config.yaml
d_model: 192
lr_mult_up: 1.07
decay_fraction: 0.875
Each number is 128 + 32 x the weight over its row's rms, rounded and kept within 0 to 255. Layers, rows and columns count from 0. The size above them is the row's rms in percent of the matrix's.

# layer 5 MLP down (transposed), 576x192, rms 0.123, rows 210-227, columns 0-191
size [ 99  97  97  95 103 100  92  97 106  99  86  99 113  88 104 108  94 101]
[[ 85 168 140 112 123 133  84  96 192 148 126 150 124  82 114  77 129 137 108  94  77 150 113 140  98 132 156  79 140 198 137 127 110  84 182 112 117 111 122 144 125 137 137  92 145 189 103 133  99 114 118 177  98 125 129 124 150  90 132 158 123 120 120 132 107 183 114 131  96 192  91 131 140 125 114 140 159 113 109 179  97  85 142 162 130 137 198 149 137  51 156  55 114 116  23 129  74 172  81 148 156 153 100 111 185  41  95 124  88 163  62  87 112 142 111 132  72 118 114 103  95 202 135 124 152 114 111  90 112 121 176 115 140 152 128 124 132 126 167 112  83 163 120 146 142 174 129 153  89 127 162 150 123 200 137 140 151 120 144 141  56 148 148 158 146 154 120 126  71 166 144 115 137 120 164 140 136  50 100 144 147 147 122  95 136 156 134 135 119 146 173  59]
 [119 174 124 187 120 135 162 150 132 208  81 116  44 109 120 144 126  97 117 149 103 137 112 121  75 138  91 144 174 116 136 117 110 142 156 171  97  85 140 134 105 126 184 127 111 129  98 127 141 138  95  87 162  83 171 100 119  98  55 143  95 130 101 112 110 150  87 119 158 119  98 153 141 186 110 158 167 112  56 151 129 119 152  77 146 174 140 132 108 139 101 105 113  88 102 130 112 145  98 183 132 128 125  67 141 115  91 157 107 126 141 109  53 151 135 160 147 130  91 110  85 124 115 127 134 105 177  99 134 196 173 111 112 137 101  68 122 144 145 149 108 110 108  46 141  94 131  88 140 128 169  90 191 150 106  91 177 101  79 167 108 103 116 180 149 177 151  99 131 188  91 115 120 128 111  80  52 128 110 100 181  98 125 180 162 162  98 133  72  81 176 106]
 [157 154 135  84 160 207  67 165 175 140 113  91  83 137 136 164 160 117  92 144 122 164 135 142  71 126  85  98 154 158 116  98  82 122  99  91 132 149 136  93 160 107 125 152 116  80 137 127 110  90 135 130  68 119 112 119 138 119  79  93 147 140 126 101 117 147  89  80 113  69  96 157  52 121 162 121 149 180 126  89 158 180 117  99 163 122 136 161 132  83 131 124 104 181  70 111 154 115 132  72  90 147  82 133 153 102  93 127 145 102  84 107 151 107 112 110 154 164 185 140 164 122 151 119 108 142 137  65 100 154 160 152 106 157 104 130 132 159 175  69 107 117 127  54 144 121 171  82 131 139 126 169 143  85 126 126 107 124 101 234 169 111 145  99 201 136 135 168 126  90  86  86  83 164 110 124 100 188 151 122 117 149 123 125 118 124  93  82  82  88  70 151]
 [143 128  98 100  90 112 168  86 138 127 179 110 181 143 108 118 120 158 129 115 141 114 111 131 128  76 136 189 128 154 111 153 120 145 155 140  90 118  98 149 130 141 147 150 164 153 146 117 130 151 149 136 142 118 135 183 165 120 127  93 138 150 115 197  85 103  44  71 179  71  91  77 122 109 208 120 115 128 105 125  78 161 131 170 169 112 130 107 175  78 128 208 154 185 119 123 170  75 138  86 105 106 163 118 100 163 152 132 119 137 126 126 144 104 126 114  99 135 154 196 131 180 102 146 128 153 112 105 140 100  77 180 157 167 157 144 143 128 121  88  58 155 229 153 177 162  79 119 143 124  95 133  87 145 110 140 128 149 118 170 126  87  93 107 145  90 105  92 126 117 165 126 118 124 122 167 167 142  90 138 184 133 119 150 224 139 188  97 179 147 139 172]
 [141 143 106 157  66 159 120  98  93 162 107  84 100 102 110 151 130 154 108 140 148 107 125 168  75 124 123 151 213 174 165 143 129 114 149 154 116 134 116 108 155 171 122 128 149 167 161 164 141  46 155 160 128  93 136 140 112 128 174 126 141 166 174  96  92 119 124 127 129 165 186 178 115 149 139 130 104 171 130 144 103 102 147  84 160 120 106 156 211  70 135 124 153 140  63 169 130 126 121 145  75 109 107 100 131 137 188 122 156 127 126  60 137  79 176 162 133 148 149 132 182  93  85  70 188 123 121 150  70 177 145 124 143 114  93 110  48 114  73 157 183 136 179  85 131 166 116  74  97 171 125 104  97 106 150 103 135 118  77 147 173 116 159  98 115 117 147  90  55 139 136 112 166 118  85 132 139 139 148 125  89 179 154 125 109  98 112 111 129 104  55 143]
 [ 86 164 127 123 139 107  83 157 120  90 155 161 146 154 139 149 126 123 133 128 130 195 148 127 135 164 151  90 145 186  96 116  96 133 108 151 144 137 149  86 106  60 170 178 132  89 134 185 117 150 159 171 145 102 106 123 134 114 155  83 106 122 155 172 108 162 144  97 105 130 124 100 154 103 143 170 179 172 116 213 137 189 122 139 109  87 119 145 154 127 145 108  62 123 149 120 101  95 185 115 131 116 107 140 142 177 212 137 125 121 144 135 137  90 142  91 110 197 109 131  92  67  91 171  43 202  94 125 121 133 129 116 151  87 105 143  72 113 122  72 161 143 111 187 137  47 132 138 116 124  76 102  96 115  87 123  86 123 148  67 126 105 121  95 135 134 190 131 141 157  99  93 173 129  77  87 117 116 110 118 119 171  92 140 158  74 123 134 174 188  95 109]
 [134  86  97 127  83 109 141 124  86 142 139 115  95  98 117 116 161 104 139 158 106  91  91 100 127 116  62  76 113 112 120  69  83 156  85 127 211  95 126 167 105 106 148 133 115 121 177  99 154 167 161  86 154 171  99 159 119 125 136 120  73 142 169 151  79 118 120  75 163 124 129  53  65 201 144 140 103  78 118 181  93 151 165 169 159 182 111 135 149  93 110 121 181 155 136  76  94 103 124  60 125 149 146 108 164 149 144 129  88 119  78 111 127 194 137 183 105 139 129 155  92 168 130 114 159 126 168 106 114 125 140 112 102 132 142 168 180 205 113 127 165 110 133 139 175 116 162 154 150 199 141 168 138 155  86 123  88 157 117  89  60 105 129 132 143 153 141 152  86 153 123 182 116 137 147 191 117  83 124 111 144 115 155 106 157  98 131 163 140 118 171  77]
 [133 129 128 128 215  91 118 100 159 114 161  80 128 119 155  59 133 129 125 122 106 122 110 160 107 134 156 111 186 143 164 121 179 177 147 105 132 116 157 161 116 182 140 120  96 112 114 193 143  74  73 159 106 124 144  99 145 145 170 162 153 162 125 143 134 124 158  69 165  79 117 143  71 160 126 135 131 127 100 148  97 139 145 139 103  90 106  91 139  69  97 117 151 109  75  62 165 188 136  65 108 105 160 147  91 135 122 190 113  93 165 164 191  79 128  73  95 120 179 156 177 167 130 156 112 100 140 158 160 190  90 135 120 118 105 126 137 128 138 135 165  78 112 144  92 115 126 158 120 139 141 169 208 167  99 120 169 143 146  84 148  76 137  93 196 118 123 127 117 156 105 150  92 110  87 125 136  78 122 109  58 171 135 108  82 135 107 133  97  57 156 139]
 [168 188 110 132 136 168  92 124 164 115  77 141 120 187  73 167 199 147 125 111 119 166 148 154  93 159  48 163 158 101 132 161  85 112 112 124 135 150 121  59  90 178  69 127  89 161 130 168 144 124 155 137 170 105  87 121 141 115 106 191 110  82 125 131  92 100 144 127 180 120  96 103 173 162 201 126 126 146  87 146 162 120 112 114  47 117 132 127 128  79 117  93 111 160 138 172  80 117 128  93 156 130  99 114  64  83 105 135 157 147 122 111  97 142 106 156 116 100 159  95 188 106  61 140 186 158 161 129 124  89 151 160 127  85 150  53 155 128 140 143 105 150 154 166 142  90 107 119 101 108 104 104 108 110 173 159  49 127 149 119  85 178 104 152 105 130  81 114 160 146 117 155 158 129  69 180 116 101 139 138 102  87 134  90 112 135 106 149 148 135 149 179]
 [141 105 152 129 139 179 148 103 101 169 127 160 116  92 153 104 188 110 150 148 101 132 140 148  63 106 145 109 109 147 122 110 105 157  86 166  90 131  85  88 137 152 156 133 124 192 120  87 190 113  85 150 173 130 121 158 161 152 187 168 127 126  90 186  60  78 109 100 142 138 115 156  97  93 109  92 174 135 115  75 111  76 126 110 124 110 109 119 124 142 135 172  85 163 124 176 160 133 163 102 150 122 149  78 133 134 124 148  22 140 109 108 114 110 144  78 123 136 130 112 131  68 168  76 111 119 181 136 133  76  95 149 161 121 146 125 101 156 201 170 163 119 105 133 124 128 155 133  82 138 126 136 230 146 136 127 130 130 136 162 205  81 126  82 130 123  95 131  68 128 157  96 139 125 181 119 127 119 146 148 126 188 175 138  92  85 136 165 176 181  68 140]
 [154 125 139 150 146  85  87  78 172  91 119  93 121  99 183 137  37 128 196 140 132 141 110 134 115 126 140 143  93 130 146 186  65 150 111 137  96  72  97 123 137  84 136 110 101 136 169  88 116 155 163 125 177 106 153 122 199 137 131 139 140 152 112 118 116 120 109 108 133 132 126 107 115  70 189 150  99 136 144 139  91  85 155 101 134 135 103  31 147  93 117 107 126  94 141 120  62 171 199  69 125  53 144 113 131 133 131 122 136 156 145 121 112 109 154 100 168  82 125 153 129 131  99 162  80 115 181 107 107 186 101  49 111 131 144 125 130 141  99  79 125  82 141 168 128 104 125 163  94 194 117 127 126 120 144 114 122  94 139 154 138 152 139 127 151 162 132 173  26 123 101 129  91  79  85 144 130 182 110  72  86 160 105 123  82 138  98 154 186 118  98 119]
 [ 99 124 135 165 189 129 136 121  95 189 145 211 103 115 135 100 106 148  58 149 101 138 110 154 102 100 123 149 157  88  44 153 139 166 122 156  98  95 128  96  94 104 135 209  89 116 167 152 163  96  68 131  49 193 158 107 150  70 133 183  94 128 111 142  86 166  75 119 177  78 124  99 147 173 191 144 115 132 103 114  91 136 149 100 133 129 141 187 116 165 163 155 120  74 142 173 106 114 115 120 106  75 140 115 141 124  57 145  95 183 134  95  83 142 137 158 162 101  79 132  96 120 127 153  87 109 151 156 133 113 155 144 117 110 141 156 130 121 120  49 131 149 140 121 149 125 119 111 127 106 102  89 136 158  78 130 114 112 107 151 137 128 125 133  85 145 163 126 137 127  82 164 105 123 105 184 156 150  59  71  83  91 139 148 147  90  86  75  85 128 133 137]
 [175  90 105 142 113 186 131 105 137 128 188 162 128 139 111  97 111 125 158  84 111 141 146 116 173 163 124 164 106 175 121 169  83 150 125 124 122 136 102 188 110 170  90  94 111 146 128  93 163 120 101  91  94  90 152 184 157 154 105 107 148 132 104 113 155 164 155 136 123  89 114 120 161 133 136 120 143 109 146 137 131 133  86 121 156 122 129  91  67 118 170 129 114 128 137 100 164  89 205 126 168 166 185 115 139 118  62  59  69 110 140  86 126 118 137 133 150 120 123  48 119 117 104 103 119  97  73  95 134 115 114 177 141  72 172 114 120  72  98 110 140  99 127  89 138 176  78 106  66 120 177 178 129 111  98  88 158 107 109 158 171 131 148 119 115  91 106 151  48 161 171 129  69 110 135  65 139 160 112 105 118 161  97 128 245 117 135 101 173 165 110 153]
 [ 42  73 127 142  99 119 181 136 130 146  84 127 129 181  71 125  99 104 121 150 141  69 122 157 168 169 121  99 157 150 176  56  99 153  59 125 120 151 137 170 165 108 166 151 132 142 186 174 135 136  85  74 100 118  82 121 103 178  98 117 145  68  27 123  99 125 122  94 117 108 114 145  84  98 144 124 140  77 122  46 123  86 109 177 134 149 155 170 153 112 134 111 138 159 145 165 154 134 131 156 123  93 124 112 127 197 140 161 129 148 129 153 125 121 193 168 159 136  70 170 183 176 118 145  81 104 108 130 164 148 149 135 126 108 100 202 107 141 132 122  93 145 126  91 145 130 118 146 146 155 113 139 128 159 116 105 127 128 126  86 141 122 120 200 139 161  65 133  99 190  98 178 121 126 133 189 139 135 112 125 112 106 142 138 145 113 114 209 132 179 115 116]
 [152  96 105 126 138 113 107 118  87 105  90  98 200 124 179  88 125  66 118 141 149 149 152 132 185 121 106  84 107 105 123 131  99 169  94 132 101 141 115  84  95 149  79 102 144 110 105 111 124 120  86  96 124 143 186 100 114 144 121 154 148 128 133 114 162 172 132 137 129 145 141 145  96 103 158  90 163 115 119  87 146 122 147 105  69 127 182 125 145  95 120 155 114 115   0 125 126 134 212 152 154 122 120 115 141 127 146 104 155 140 151 131 137 127 100 146 130 136 103 186  72 148  96 165 182 101 172 122 120  62  52 117 158 103 151 173  68 119 177 160 114  95  92 184 160 172 133 152 158 168 130 135 170 151  70 160 139 119 135 133 130  71 129 110 119 164 156  85 160 151 108 135 120 148 144 168 149 128 164 105  22 107 184 117 137 177 171  99 109 152  68 117]
 [174 116 183 151 182 195 125  89 166 121 131 121 152 139 139 106 171  96 193 108 156 148  82 122 158  92 125 137 104 121  49  86  61 121 137 105  71 107 113 121 151 187 108 163 166 165  87 173 129  85 178 125 189  87 120 136 120 139 152 131 154  95 156  92 159 146 159 101 115 130  71 138 107  94 177  97 157 131 121 141  98 152 126 104 101 105 146 142  64 122 194 135 110 122 125 156 143 132 152 177 185  74 101 149 154 164 173 140 148 158 134 133 131 110 137 120  62 142 110 121 122  97 130 149 106 147 145 101  87  67  72 123 121 101 164 134  98 157 120 100 115  97  87 149 113 162 158 155 134 142  76 193 193  74 188 119 179 129  87 113  80 150 161 138 173  57  92 153 158 158 154 119 117 139 160 116 143 104 121 146 150 120 189 157 128 173 124 127 109 178 121 137]
 [135 146  60  68 138 178  69 117 157 100 104 124 151 132 179 129  74 155  74  74 145 100 139 146 112 120 121 116 202 121 137 144 122 125 150 137 131 146  68  91  96 159  87  95 155 193 149 148 167 138 140 160 117 120 164 141 156 130 134 110 150 165 128 181 114 107 104 199 131 107 103 111 129  99 181 138  89 141 168 141 163 159 177 156 199 107 156 109 123 142 138 128 131 117  89 158 107 164 150 151 138 165 186 160 124 148 129 141  81 140 153 143 128 147 127 154 108 120 135 165 151 138 133 113 167  92 143 160 148 166 110 115 119 174 146 139 154 121 141 179  81 129 208 134 138  97 120  95  97 146 165 116 151 174 177 114 112 190 156 116 179 154 155  64 191 138 140 136  87 113 183 125 129 130 117 123 144 147 123  94  66 120 164 161  75  96 100  82 168  86  33  56]
 [106 112 142  81 129 136 148 114 169  99 132 102  54  61 142 137 156 132 175 109 180  84 119 158 174  66  28 154 196 151  94 166  96  85  86 116 108  77 153 127 100 125 118 114 114 137 127 139 138 124 184 102 145 112 144 113 179 132 141 114 121 133 118  79 161 119 167  81  82  99 134 133  80 148 147 190  72 159 102 117 124 151 121 156 120 139 166 142 136 132 209 128  95  83 166 100 148 123 143 114 127 129 126  99 103 129 130  94 164 111 140 102 144  82 198 138 144  97 146 105 119  97 167 145 149 147 194  87  88  85 131 145 154 108 140 134  98 136 165 132 134 163 163 153 178 191 138 142 152 123 158 195 169  75 110 109 123 135  97 150 117 150 137 155 157 107  78  71 212 184 168 139 117 171  94 138 103 111 107  98 113  53 116 104 108 114 114 123 100 134 155 156]]
# layer 5 MLP up, 576x192, rms 0.133, rows 211-228, columns 0-191
size [ 91 104 106  99 104  92 108 108 105  92  93 102  93 102  98 100 105  94]
[[116 112  93  72 117 135 118  97  96 140 106 126 148  89 124 158 148 105 101 175 180 156 146  95 107 168 220  76 132 152  79  90 133 144 113 127  89 136 139 107 151  79  91  97 145 138 175 143 159 131 155 129 111 123 137 138  92 147 150  99 113  80 158 106 138 145 161 109 172 169 119 127 155 134 128 106  79 136 142 128 130 236 118  88 149 102 100  93  90 194 113  75  95 160 124  80 127 104 120 110 136 163 152 117 125  87 108  81 147 131  95 108 147 110  95 120 128 153 157  56 124 113  83 103 181 174 120 125 130  83  81 154  94 147 170 160  90 154  95 155 111 165 150 113  82 100 112 134  96 130 108  54  82 168 140 148 126  39 120 171 159 131 116 138 100  92 100 129  82 120 113 116 131 105 107  69 109 145 120 115 124 119 169 126 212  65 113 190 179  88 172 110]
 [126 104 104 169 119 121 158 113 128 108  90 125 146  99 138  78 132  86 189 120 111  56 187  77 127 130 125 137  90 159 105 120  99  81 146 131 109  79 146 122  60 172 121  96 104 177  84  94 152 106 172 133 202 124 199 132  75 150 147 177 154  70 109 135  91 123 140 217 137  81 105 177 148 105 120 134  85 104  99 136 117 146 139  82  85 129 111 102 139 135 149 129  96  78 177 152 137  95 140 116 112 101 141 138 103 107 118 131 148 138 138 171 113 159 128 110 115 191  83 121 125  82  97 133 129 112  86 135 167  77 121  83 112 153 152 189 167 103  62 137 115  67 159 105 147 102 126 112 167 140 193 114  98 111 146 153 131 155 165 126 159 153 110 185 127  96  71  88 140  71 212 161 151  71 144 127  92  95  92 166 120 131 118 134 129 131 173 139 173 124 106 118]
 [117  78 168 112 189 122 113 181 116 148 121 112 165 118 116 208 117  51  89 120 157  73  84 170 145 115  93  91 122 121  85  79  94 174 123 137 137 165 139 118 116 109 166  78 134 150  85 110 154 158  77 158  92 157 188 119  92 142 105 107 106 155 170  77 147 116 147 109  86 164  78 153 116 168  94 176 131  52 104 144 136 142 141 111 184 111 151 194 103 106 126  79 101 117  80  79  86 125 111 110 119 206 136  59 150 178 103 102 106 120 165 178 142 135 111 180 161 101 115 105 163 121 138  87 107 123 160 137 165  97 135 113 103 133 173 149 159 154 137 122 191 104 102 113 124  97  90 156 156 160 142 142  92 121  70 147 159 152 199  73  72 137 143  79 134 131 117 155  90 145  86 100 133 120 113 103 114 138 135 161 136  99 117 144 133 103 137 171 114  98 105 159]
 [ 98  91 109  77 120  63 156 148  94 141 175 129 165 126  79 163 160 119 160 141  74 111 133 214 208 126 177  95 108 112 174 112 146 185 141  58 121 192 141 124 128 148  84  82 104 150 190 179  97 185  91 105  91 124 133 166 129 133 141  64 170 167 183 127 131 131 131 116 128 180 161 138 165  91 156 127 115 159 129 108 108 153 145 111  97 122 132  61 130 124 130 111  91  75 132 135 101 134 149 135 113 143 145 163 140 153 140 180 135  89  84 129 125 134 102  82 104 137 112 157  59 148 156 149 128 139 115 123 104 207 155 136 141 145  74 114 140 123 133 174 129  95 103 161 140  74 156 102 152 118 134 106 136  92 137 123 121 169  86 160 106 174  90 109 194 144 110 111 108 168  91 169 134 136  96  95  99  83 148 141 130 118  84  88 102  99 145  81 135 179 161  60]
 [150  44  95 161 159 127 103 150 122 224  82 209 151 105 100 112 138  90 152 116 133 138 171 165 104 133 111  99 142 104 168 103 175 144 127  53 148 108 224 192 153 123  95 123 147 129 149 144 143 154  84 114 172 106  85 137 131 119 128 117 137  86 158 109 122 119 147 144  98 183 198 177  88 166  91 154 167 121 103  61  88 127 111  84  91 146 139 155  58 149 123 110 123 196 173  94 123 171  92 114 128 107 135 140 107 123  88 156 166 135 123 148 164 146 151 118 118 140 135 114 144 140 101 123 147 137 146  84 137 145  93  92 127  91 123  99 100 166 110  83 106 118 123 173 127 211 137 147 135 143 134 126 106 142 130  99 186  59  91 125 110 112 130 138  73 127  79 153 117 135 115 133 112 181 129  96 102 171 163 121 103 115  43 127 130 164 115  97 114 170 147 158]
 [ 36 107  91  87 111 171 155 135 122  92 119 112 148 188 182 174 114 113  66 118 132 103 119 148  82 141 170 201  64 110 124  98 130 102 113 137  90 153 124 156 165 130 101 113  77  77  94 151  82 127 120 143 141 166 138 102 102 170 113 138 167 170 133 177  99 138 145 167  82 168 154 167 144 149  88 116 125 129 150 104 115 154  90 154 156  67 121 108 123 121 131 142 138 105 144 108 159 122  93 155 150 114 119 145 157 139  55 106 115 101 135  56 105 155 149 106 109 113 166  32 157  98 173 115 130 133 123 196 117  82 102  94 165  90  95 115 124  99 163 128  93 133  53 128 142 129 129 162  82  81 161 136 124 120 121 119 129 143 212 153 201 162 109 149  91 112 173 169 150  97  87 116 107 154 149 114 149 109 137 138  79 166 157 118  83 118 147  89 114 187 102 120]
 [104 148 138 150 157 197 136 134 144 107 121  76 164 128  47 136 133  94 149 134 152 106 140 126 168 113 115 161 125 173 106 133 141  88 140 111 131  73 196  91 156 111 116 159 125  54 191 148 105 117 170 153  83 153 154 129 166 166 111  93  98 121 116 121 112 169 108 121  92 163 177 117 104 120 108 150 114 159 112 127  72 190  79 100 100 106 101 152 147 103  92 133 111  98 124  92  67  98 131 128 161 126 176  70 107 117 147 173 102 130 127 158 101 190 134 133 142 133 111 129 112 156 189 103  66 101 137  92 171 129 155 164 102 114 126 109 192  84  79 126 191 155 117  68 195  97 167 140 143 125 129 158 139 100  64 159  98 164 132 168 134 102 100  89 109 149 142  60 145 147 144 111 161  96 103  51 133 112 121  92 138 126  80 133 139 163 159  95  89 206 148 143]
 [ 70 164 131 138 104 148  67 164 144 150 186 144 120 109 120 135 138 159 127 126 132 129 157 113 154 118 146 152 165 165  48 125  82 118 155 108 105 109  85 114 111  78 165 177 159  87  86 142 147 172 101 110 141 110 106 170 119 146 202 121 132  77 117 165 103 174 144 120 114 192 129 110  87 127 123 177  97 111 184  89 113  96 115 111 133 108  97 163 111 142 105  66 201 100 162 178 135 166 103  75 185 158  78 161 116  97 193 135 143 136 163  99  54 161 143 118 118 126  99 129 120 140 144 187  53 145 190 147 121 119 165 119  92 149  95 117 147 129 160 178  96 151 131 105 140 109  97 144  81  86 114  77 133 111 132 117 123 113  86 190 156 113 147 145 155 112 163 125 162 101 104  54 131 204 169 108  98 134  89 134 107  91 147 132  70 103 154 124 133 115  99 123]
 [100 104 189 128 119 103 136 164  85  90 135  99 114 123 128 149  85 158 104 149 105 112 193 135 135  74 142 151 145 135 138 189 108 114 106 103 137  86 136 104 128 115 124 147 137 111 167 117 170 153 115  89 110 185 160  94 143 157 166 108  86 170 127 171 124 140 114 118 117 123  86 114 157 114 124 113 188 100 126  93 125 120  82 168  81 166 145 109  88 202 101 102 141 179  75  91 132 171  96 141 123 120 130 123 123 200 132 144 149 110  89 119 179 172 130 190 131 132 110 182 100  87 185 133 125 101 124 184 214  77 145 171 169 106 138  76 125 157 133 128 139 153  86 123 164  71 129 102 128 121 126 156 153 104  83  33 126 168 123  55 128 142 108  81 173  85  93 122  53 163 143 179 118 127 192 129  89 144 107  94 116 146  94 125 126 168 121 125  98 105 163 107]
 [ 81 144 110 179  69 131 162 187 157 112  86 179 139 118 100 168 119  73  76  83 180  68 175 113 156 141 115 158 101 104 167 115 111  87  65  91 186 127 140 163 139 150 171 124  69 170 149 150 136 136 120 160 151 130 185 118 111  89 155  69 147 157 111 144 125 161 107 157 185 124 160 133 135 190 119 121 118 129 120 148  99 185 144 150 137  96  86  51 151 139 124 132  98 175 125 118 149 154 128 205 105  70 121 179 110 102 135 131 124 101 176 134  88 115 132  87 106 181 123 100 217 134 122 123 136 162 111 128  90 131 163 121  88 131 131  81  50  99 126 120 208 123 117 132 121 119 149 181 157  57 176 103 110 106 150 100 108 139 111 151 109 138 111 143  99 122 145  87 116 137 150  71  95 125 121 120 117 167 153 118 175 110  92  94  85  94 140 110 117 130 121 152]
 [137  97 139 151 166 127 148 184 105 118 129 151 148  95 173 156 208  90 125 119 106 112 146 100  52 194 149 149 123  92 191  99 124 135 166  83 165 134 110  66 138 117 139 143  83 141 134 113  98 171 163  96 141 110  88 185 135 134 148 118 161 142 144 188 123 109 123 115 152 179  96  61  99 110  97  92 134 100 112 149 145 151 164 115  84 165 106  95 169  93 129 198 118 159  68 141 163 109  85 140 146 149 173 155 118 191 178 138 144  70 145 114 101 103 114 129  91  78 115 127  88 149 136 109 102 148 132 125 173 183 175 104 112 139 189  61 149 109 100 101 160 130 134 117 101  89 133 156 162 110  96 115 181 126 106 138  90  94  74 151  96 115  96 137 122 135 145 111 119  27 151  89 112 153 132  71 114 149 140 146 147 144 105 143  75 122 167 105 115 191  94  95]
 [114 109 193 141  99  89 112 166 113 139 153 153 117 170  49 154  78 147 209  79 174 130  89  83 115 123 165  88 117 127 115 180 116 133  61 165 133 136 100  52 112  94  97 158  79 131  98 134 116 126 142 160 100 152 121 123 134 142 137 112 129 126 151 111 103  80 121 157 109 147 108 110 149 167  88 179 150  97 116 102 174  84  97 137 149 116  90  76 145 152 122 125 155 136  88 203  88  84 164 101 134 171 105 110 129 139 169 119 147 121 161 122  76  98 138  58 184 215 139 131 172 133 144 177 168 152 119 122 130 125 127 127 132 135 145 133 108 134 169 122 109 168 127 126 125 138 140  80 158 135 111 194 139 118 114 126 163 152 137 164 158 114 148 197 126 134 115  78 126 136 128 110 129 107 148 131 171 142 149 148  76 135  76  87  91 174 145  16 129 124 169 200]
 [144  90  80 125 122 173 164 129 167  90 117 156 194 171 127 129 140 164 145 131 126 148 199 163 127 142 164  90 117  97 111 138  86 172 129  88 117 133  92 146  68  81 108 117  84 116 142  48 129  79 131 145  81  52 154 105 156 123 133 101 175 117 110 163 200 141  96  79 109 191 187 120 186 123  82 157 147 150 149 148  87  85 148 123 141 178 131 119 121 149 158 186 118 136  72 145 149 155 148 123 169  75 126 122 175 113 142 105 143 125 168 107 154 126  80 118  73  99 122 122 148 112 157 142 106 131 106 140 103  49  86 102 118 176  97 112  80  81 109 131 138 186 162 144 132 125 137  96  76  82 104  73 171 108 143 120 147 138 141 132 197 101 127 113 105 133 142 107 112  37 113 161 160 139 142 115 166 146 114 151 112 101 111 101  70 156  84 130 110 113 154 141]
 [167 150 145 178  80 154 100 128 105 103  92 136 102 132  74 106 120 128 113  83 116  66 111 133 112 114 152 117 163 194 112  20  98 119 102 187 130 167 149 170 142 112 141  85 111 109  62 129  64 196 141  92 111  78 104 133 174 109 151 142 148 119 118 142 110 157 127  88  87 158 199 137 121 103 172 140 116 127  79 143  92 146 100  74 179 169 115 141  65 215 192 124  87 126 143 165  81 111  99 108 104 107 111 116  73  86 164 176 200 134 143 138 135  88 137 167  98 155 140 113  92 117 112 149 137 161 134 129 130 159 128 183 153 106 155 135 118 119 104 146 149 104 138 135  76 122 151  84 149 138 118 147 134  47 153 202 119 155 137 161 103 175 152 117 159 109 153 121 138  93 113 136 160 100 128 112  92  63 154 134 113 115 145 141 121  78 146 150 127 112 129  96]
 [ 74 138 153 106 106 175 128 130 106  94 186 126 164 103  97 200 144 121 124 149 112 115 109 153  78 140 126 170 104 191 144 144 153 113 146  50 103 141  75 135 124 164  85 160  78 157  95 120 183 193  89  63 188 151 106 156 151  38 104 130 136 123  85 121 120 186 146 139 139 124  96  90 154  83 170 190  96 100 143  82 122 130 113 109 139 119  78 131 199 112 129 115 111 176 164 150 126 107 132 154  75 144 125 118 153  50 145  89 145 143 124  81  95 156 110  89 159  86 132 163 131 124 137  96 132 108 154  82 114 128  84 161 131 106 118 110 148 109 109 162 121 178 142  91 131  98  70 134  96 100 112 136 192 117 113 118 154 139 156 116 134 139 119 143 132  28 129  83 157 120 120  84  95  83 120 125 152 123  56 157 109 117 139 127 172 123 108 140 118  69 132 163]
 [167 101 199 116 154 141 134  97  54 142  74 114 117 106 121 137 140 104 152  95 115 132 135  94 150 166 146 175  95 121 175  84 141  91 143 131  69  91 165  74 149 189 158 117  94 120  90 121 108 117 131 134 158 126 105 105  56 156 134 197 167  86 171 139  72 192 126 147 134 178 151  91 139 122 126  92 160 104 153 128 111 154  65 121  91  82 146 146 167 129  75 131 143 195 143 135 167  37 122 171  75  78 110 122 138  96 100 129 136 135 121 142 161 164 137 151 115 128 139 132 122 144 127 160 146 174 135 123  98 122 157 159 158 105  82 127  85 125 141 109 136 145  66 129  74 170 197 105 164 151 127 121 174 143  95  84 107  97  63  86 143 125 166 121  90 160 133 123 130  86  78 115 110 134 142 165 113 123 124 183 146 151  99 105 151 164 108  91  76 151 201 145]
 [178 118  67 172 167 152 157 147 158  90  84 128 120 116  49  97  96 154 110  71 127 171 154  90 127 173 136 137 109 140  84 202 187 186 101 165 114 144 129 139 103 126 182  71  73  98 150 110  92 180  68 121 110  48 157 134 183 139  94 162 110 124 170 161 121 174 113 133 109 166 125 129 143 144 143 174 142 130 126 111 169 104 147 127  95 179 128 160  83 128 111 129 118  95 100 131 133 124  63 147 175 120 162  79  85 143  91 170 154 183 147 167 129  58 151 145 140 161 145 137 151 101 136 149 114 108  62 134 134 154  92 122 127  92 126 119 144 123 184 130 103 162 109 136  94 102 152 114  95 141 114 154 101 156 117 117 113 155 118 180  76 155 147 129 108 125  74 110 108 163 127 121 152 168 167 107 105  91 167 144 102 138  71  76 176  93 152 144 110  64 168  98]
 [129  99 121  87 177 124 120 155 107 133 132  82 139  88  90  90 110 131 126 124 165 123 126  88  87 185  99  65  84 149 165 109 135 130 163 126  93 121  96 153 140 139 129 134 115  89 148 146 129 161 144 189  77 122 150 146  78 163  93 177 145 124 173 178 138 112 125 102 172 151 106 144  94 212 170 108 116 192 126 104 122 101  84 107 124  84 164 187  97 116 161 104 161  93 106 129 106 197 120 116  76 160  93 148 150 164 139 130 162 132 151  75 178  58 112 136 127 157 147 107 137 160 157 149  72 134  92 101 196 145 147 153  40 143 144 100  96  95 121 114 125 139 198 169 116 117 149  87 112  92 158 131 102 163 134  68 124 122 131 139 155  78 143 197 145 154 170  96  71 110 147 135 126 123 148 114 158 110 120  77  86 174 162 186 158 107 129 141 108  65 154 142]]